Weights of a small GPT-style language model, trained from scratch on English Wikipedia: rotary positions, attention and MLP in parallel.
Each number is 128 + 32 x the weight over its row's rms, rounded and kept within 0 to 255. Layers, rows and columns count from 0. Numbers have three digits each. The size before them is the row's rms in percent of the matrix's.

# o: layer 3 attention output (transposed), 192x192, rms 0.0394, rows 23-38,86-101,150-165, columns 96-191
# v: layer 3 attention value, 64x192, rms 0.0415, rows 23-38, columns 96-191
o86 108:176091125088142178127045127134170129123159116119135076132126109142095151108044195178165122127173146137150147158119139084110138125106138155185063131114136097162152092104139133133129110166123088084084103141123142133140119128100165156109099188156122145079102103119173105085168168105067113123
o150 094:105150108110156129098099109145101152134235106107130178092120120113052141130158118130138125141136193148111140148141108093138135118122118131141150104135126118161134180161153101147104163163145150132108084091102125086230100088099126128096170171126099131116077106075101149142185098099140153116
v23 098:099140084130076089134128164143163153067121121113130142152091187155176119129149130155141122120098178090158114114145125141104122109139133116077109220047093123130107109176145091147139134163192163115125097094133145141096104121132125103195174185118088188119145141132092175099118138146077151079
o23 102:154130115143158113129082068117164119175065148116102153082148120114107106122088155115118142100183119128121151143151081143114112182137156152145126108074168097128128117152186113116062115062101089130095151099155153065166157085129102141130144117103146136168121097164098102138160123070185131078
o87 083:130167117109119079158209109104116067151063124127083085093152127103114124184141137103112125150120161126142127190115127169146103069190062095103123080209127122137149146115090099106119091168183154100107151111145104085135069135143115109074101108142108145137149167101191136128173167117168132113
o151 091:187109140110128114061204184150082108150138124119107145148139101084079139068185127138108113136155131199125094140103103137071178072138098145147151116171114121172103160154087106159152109137154110124134121145146158104148129109105117165108058194205115179132127106067148177189134135095116143111
v24 101:089163120127095159101195106162149082067119070185164163106169091064132088131172121075114113161148150151140124127119129156108129161093094155055175115110145167119149103110108097156203126158098154126103130102081148133125170132151121137060131178103091089153119190214090180099140119188162136152
o24 117:178182092101123125094126069097108164096105123104155147117133145080054103146121106146130131149105100133118116116129094085162143148158098145132147064132154188145128130106109140139118077124182142104138129131117208116120101142155089067180088095140081178128117137093078160156151150182199134112
o88 088:154134131135142115130126128132086187107106192108123142148159137189154150099119133114098175094128089126071102097154138160148144100107104137129156104061138078150134156131155134148116136139098111152156091194102085165142147160151071138146113047170162161150137094155153150119077219140079086110
o152 083:118133149099144122150067137093179135131106090112111124109127117209142212108063103108120125144148147171107175109166106108089165122086129150123120166124142194136055103112139186105134142174080065145168098127092107155141054151138160190169121096119099110096153138075190085159086156121109156116
v25 097:114208128177116122139087174147082157090099167158193157135108036153065133097166143128211121136129182123139156147161129166169149150099127100109110116151121067103155138128104083085179143131156159125080074147101096120156153071126153085143063133154169115127136084115100111138153127107148062045
o25 092:091131109101185138145106157127084136197153115076167125145125174154128121099125168111039150083124141152092113127050138151087144114137160123093186085134174155093113142156179080166053119080051121166105170129088138169166155120085126088099168109123089143139178124176138154126138128168153083098
o89 109:107163170091126096144154069118161112109119151159119189090154137120146126172141133090117099182099058102109119143178131115160117122138085060110123095111056161121083114130105155154120150167160141125155129087068126095098085094182119129137210096107166165154129134134114148157126108131148139176
o153 100:157106130104122041102079124143111119121126186154135176128098165147165135152158087099090117079156069077083080082120083136125076112175113129150158105140155180124051140069131133152167111167128129137141153171134054124147140131134138165152114114065150189113133121228142115143106111097129135138
v26 095:138111130130156172110134141154132132147099136106179124137150124123139129144158132130127098119115107098148147070145193125140111079181129052151091140118117133127163163151129100148099140179131075174054164085126226143097175120079125179112124124159085129145075183071153122097107105071097182136
o26 102:131121125115146091139037154087121068108155113097117123120138124158207154153144111107128118090121127135156145122071138112079127140105142081148103159130146153123138105109147163138129108113101178089079113122145081125144158109115136177164133158114126078125174137136139105128147143171092095236
o90 102:078114138128159091191061116105088051122169123142095097126128149145128097103158167150116140117150122153142141157131123128109175208084142152111147074104130127141107123138171161141107132081115126164052164063131073149149077123188128139109105079115124117149132133185157208065142154130167091135
o154 108:050134127119139146088099151134086135172133122092094131131107120114145169069113082128135152109113109128127119180100118165138191132154095124135141098154131117117086102061111154108178075100146165198123137118123092165100081146120092103110124140136162141130130185160104134150173142159136115127
v27 102:148060212130148078116090157119165111092080162211114161114102139107160115079174195145141103186165094163139165159151084201155081109082155140129150117144176133135091142164136062099142124157135154099136057141153111144108163043114136148115179192138154124126092122214127115098117112108116115105
o27 114:149113112150175117128101123130175088125225078108091167112175080112083134158167194155081144126124113115124112144133076150082134159124085141159136087077140119087120168132131106165123136129132101179082143138096149121169162098140162139109118104148169200144150076094120116149173160177152118089
o91 088:127143112090121174156096143167124105130217112126133068100154159126089098155164196129109140132149156081164113156124131077146174174134123086078145103140100150054142101123196121141058139127144087145082177076135152156149124128169168132107155073076104083192125177104153144118131114081191147163
o155 084:119088097080124113103085148110091133158196101138145140144117178148120162122077095096112114049128154138121069099121170123104131082174158128140160147131207134142113145150161097132098145126121097117156160124117132167137089211129155193142106111126136077096142116102108146158140131115121145154
v28 095:048151096107123114127116113132074172126125125122097147063161063156111114190165082100119089163129153148179148103064120134135157121108145130110131107183107144117099159105125145070154099117121126122135122148103135138098079122134233105155127151110155095143119128172081091167151113140148066118
o28 108:116170159130111144096110122163124132118123143150195140154150122116057168109094086131141122103126111182060082094075101079147190159153164123170152101126136125138088158130112101156077084082133158116103114142074134135112142182134120096144139117123082197133123161101067108166101108147164161152
o92 092:119144138110136111104122155148131115174162157118166122168117126138199162131092175101150106141112129132111091151187157114159129086115130108080080128055109128167157112174131137112129133153195118122135131076103120114113086079131091162099094130129167082115092119059142113125130121108126177111
o156 079:196072159150150123176114177135094118115144135170132146122099127121162145119218146135153142129152128152105155133168127162098028138139116102114092137111189097145086129116137105076089146179152155119192099119114090084104097139185102177170122102097158135159146151089126082106066125142094105097
v29 100:140098123105124143187106107093093159124126120156159133105113171089064162114151163107114137167081158032131160116117191134152126095142175083139071097169117122123162112093164128200114136068050119145107170107144126107110120123177122130135155140077058128133133195109114106066136121089144092145
o29 128:110142183202107089139102144133156120118027150161095149121174096200136141175128124114106144078151114136077145107141137082112140155088171116171121150162131155144055168123102179138150134157107170129149161126094109128141125094111133147171146175166068158118089138126115128134119134143108146093
o93 097:167117133191152140120084134078089129172153096087122107112080112108158150130134119162170096124191168163142107163120139109132075099067122138052136127104137152091147142133145098130141118142141113129103119092148192139134171129081120167134126117117116117159098124022078098152125158126149148105
o157 089:120114089148144103113120148191137075098137165110121101107159074134203139121130196151098147111181147120109141164144127166082136059136089114113132079081128135154171086137139093118154080176141116171130127170097117115112123079091164136153084156130178122144115130158121126131087173128125114170
v30 109:163125092147146160103151140121182184115132128118072078162149063093101145170145152121155148122165118190144076089117136141106160089078134133117162127112121190122095184105108093114134184164167083187148123120133080175165148105112209143148126119116151127134099196169136113042126182129076154112
o30 097:158112175152127110099123089173177085105115112125098151088141081071099131157150142103123152156184156131093122122132070094182162095123148181203088141107155139134101156158150089138128134105152139092073119160138076127135183090065167105176135167123180165094108110162140114120085123100103128122
o94 094:205081074154131107154159173106123128096115125108175147065085165118122117091098117098122117167134204168131140151116157090067128143150136149144074114172136122150175126149095146178169066157120144083189085122142170132148151111110130175098077162150060134159131141124091131130138113141132066165
o158 106:140153155195108141117141147107134155156151123139129164092118130076102077209120153165187125157132167150140192159121143109152150138158110126093142150107083167138148175138155124148061125108100125091134095067118203129155136099107134113078155194151135112114124056117054109151155123126187161125
v31 104:137168107131101177163129129125149103147111132155072106146188183197105138125150166105167120140092138083103111123088103114148108086156150118136083157125181143104185093105203108119123162107153189087098155140116141129116157123172145157057132077130157149161076129156123125131190229145138106124
o31 101:125094090117122122070095099145104202119192153129157136124112210180164108112073145104112129106126174141054119114119144113153139171134113114143153154133110063067092123115134171088131170188132091153133098088131138128177098121203132166130166110093109142110152159120115138091124131122146086137
o95 105:121081168114127116065111153101158141079123158075122144147094099092143151119117144141176146085112090163102125130129093123133098163101149115190099137076138136103131142116064146105143153076063127172170132248151153138120136115109133201133105194177122088054147138140135105094110112131115158074
o159 088:136141115137114172094095090130077183109127147134152143159140071123139132138131124137128146182137095142155124081090084106109159144082201111124108144126103110121133165085153136131150175156136183146150096175087131172130085151092107108140148142155123086152161116107108164089082070133191143114
v32 093:133135114174117146144145179128161179142090173142123169092097055119121150122083078107062050138117141135132178144065109140124145146121095144172145114178074127120121099128120137171153148150091108217144100138098115129112111090121075099148155127145097082147185132084138149136134118098167088132
o32 102:145169149118110105068120126146061138160084131137193100164171166107083148084080115131124110128116150169092098112101135082169144200124147171123163086125104124170124136114102137175106133103147104061135124063166139141108136180116134072145107096120087178073101171103147162148178156138183159098
o96 091:126069144144137102135150135138142140148141139091130123133114138122148157123146126107133101095139096137132146111125152132111118103089190138124158132067185156123140117098155161033096102105107126094114117171142110126085083198118094101193071193160133134096131104079106083121159109109061147167
o160 103:168106097190099096207172096126146114098102154149105148100130152077098067183206162132141139165148135092128117144197098144125072101083195073106073131119119163148208157130187101103110151109133184092110116084151124100099125143169160069172196157145158126156114123155117132107086099111155107107
v33 096:164136161142024135149145125115132152092132033103067102146096073099106186088118136171144106104180068118148180086076122134126106103118152094090108145055078117111124134148114143065104136125136111159129151084177139140091112168040119123098163167149177171134083179137133154140103120139188171193
o33 105:110136122118189120142143099188093145149162124128176081151171108138117072145114183151111159116159144156157143159106076114126174126114133166078189095114158074134161072169174103157094087087106121125025158105142101148180132147092125052144139130139134158151110136135071127119172169141150096130
o97 097:189135138158112095067150200162114100118103183127056106109118104106205136172045122104132119114113195122152135112104116141172155093183115119119134084154206132124146168101144133009152129136122147127138130154121086123104141101131120112189077153107132123104121093098138094111106105120095127129
o161 100:187086124121179141145192179115188106184091151154084126099136155132099085203138151138154129154130148162127167186146141090156097212101138111156082116191064177123156149129123110139144174163147133071113122111162157111152123094126152157118159124140091146113155109102136102137141062123131129072
v34 103:119164081143108124103145087125141166126132164133118143100138140118134181154175109110160170160109156131081131211105132119058109114120131099133087115129069171118079069098114145151145122142131124142072092074102139165139162196142125176112154153147145192097095097132135117167203172133149098151
o34 095:146159149153093085109133099201153114148091157074094194156188100121155123171127159106067193101129083138086092115161082096160147121144077131123059143150106143118151160126096104117100163115153143092118148181106102099139129104143177111193177133164129172147110133157136126136100091107195137064
o98 096:176127131135134163152184148103130104130146143109094204121116117118161072116097125098074086172104145116162142180147138109140154121144100124086186119185102105108131138155167103147131105166184154086154112083150217119117124120136097167085110110110115135125137147145091154189138114142137147095
o162 111:128130219149170146115102206143121135140184115110166081128123059143144149130091159127133082153122130134148175128080159141160154120126086140078176157077206081126091104105166190131134128112113134170132169157140125120075106097091153087118062141112100122162128152076156128126134169154078151140
v35 104:100158158051115154078136120116116108080178142142169148137079158098122176121143132135120112130128180157086168109111119117098082090116155149114154095067145106084149074104159162102087121156066125137119138119139111157092096108121191125158142047060151115138096115145155140113146152161194117125
o35 112:097145168134098210101121125114118154129168178110141076159182134151131087122104126108148147169169162130149107117097183128132147061074133142195117152180085106052145082153060128142059059163121134062109146124174092125150130166105127095163133159100092092060118144087156153125077153123105132146
o99 087:139143141197102076160079139109162128103074099156085078111144089073162115136136145187140076161080093087108184195140117139220166203110114109130087145134130181133087173126133150150081181155144106120085164148094126114141105167104145126073148153192127103103121124125164108085095085127111151153
o163 082:104105127171138101110083144113132143154132108172140090159132146181157118086104113142054110078175120096101110200138091159143204204066097086171101125137139153079097172105105183135169122120096073134128151162135065208134203189139130130130165100064128127118175112167143072095094104124091131145
v36 108:090114167150096146171135126075166104159052146067179124073067140137181117123127211109162146168080130056159113136107076148115114147133113161122083125108103101136136155096073103083109167078154083036118127168077170105106126101092101130129095122145186153092119077100115146092084084150103123122
o36 106:149091102134126101096165116162159141093144190159118126140109111152118050167171114153121124170124119087131100132209148135159087123115067112161076110142106184086142150129109156124140166138206178132185135197133116123124081116131151157160163117149147140141101135125118103119090095084161154086
o100 094:110104102110155156110112088091138094118159078102121159151164125127081129143156139158124151137138122145137138138133117127113122152119167083126124155146135155073132110128204137155066118154128091165049145040111172133156168149113152134103154065113125080163129146134077167163143161164212139109
o164 110:106139142107154126095143136114102173121139145155158131142154129165163135100066141127091105106163190146093139138060161159146186106138145152118171176092175078142099075145102144204157048112065116150162138125115082146104139153129140153079083154147074086109100105095141148104173143159108105133
v37 100:013118122056120146134075137057174185140130171143162184159142098178160151108180054065085160105193085153161126145123090134087153111132111109110119103192122131089114151170108179057143148152129125138134146102134103097164106102105128050134177109108163138103089093123166140127103140149139144098
o37 102:113152112084135118140075123162094113115108159124153127135149111087118133098173134131161160124109097177119103120126087121117223119182140255108164103150145178153150135161137081163092108080105165188059125144128157119144082183137132095148087121199106174128097107120108114095130125181083148108
o101 095:124183127120127087087134158108088206111131103105090084172102173140096179140112142170147120065128060053113113147104149195147056128148097090085136183093153102178089073110099117165180161127119071124193111132084075134135108145145083176065089136139128132139163151155144138135174148153122120126
o165 096:175138091143104151093171119130118184151137089141141113136141117172125095126156130125114097102105163173064137120135138155125043194126099054173108116144163126119065118135136122172129165170089128083186119106153135093143151165153123159064142098060121147136183136157080078178093084119143104096
v38 101:111170131116151137127110146112101139069149118052151162174086152104118093154128129176111084125165142139153152147121120157131153144154095121137195158108065100106150109135160133126171104090142086063082073156173164092129130130078155142118127115141107162202062133117132164078100029132194152090
o38 104:133131139138179174104105131152112175137137099098122181078169127130117178136186154129061159128144128145111078173078078119098207152122169175139144124069142098130109117136142068146085100079123115178072142129083111145147147117093153091122171134144112168113122133134075133151150129113157109120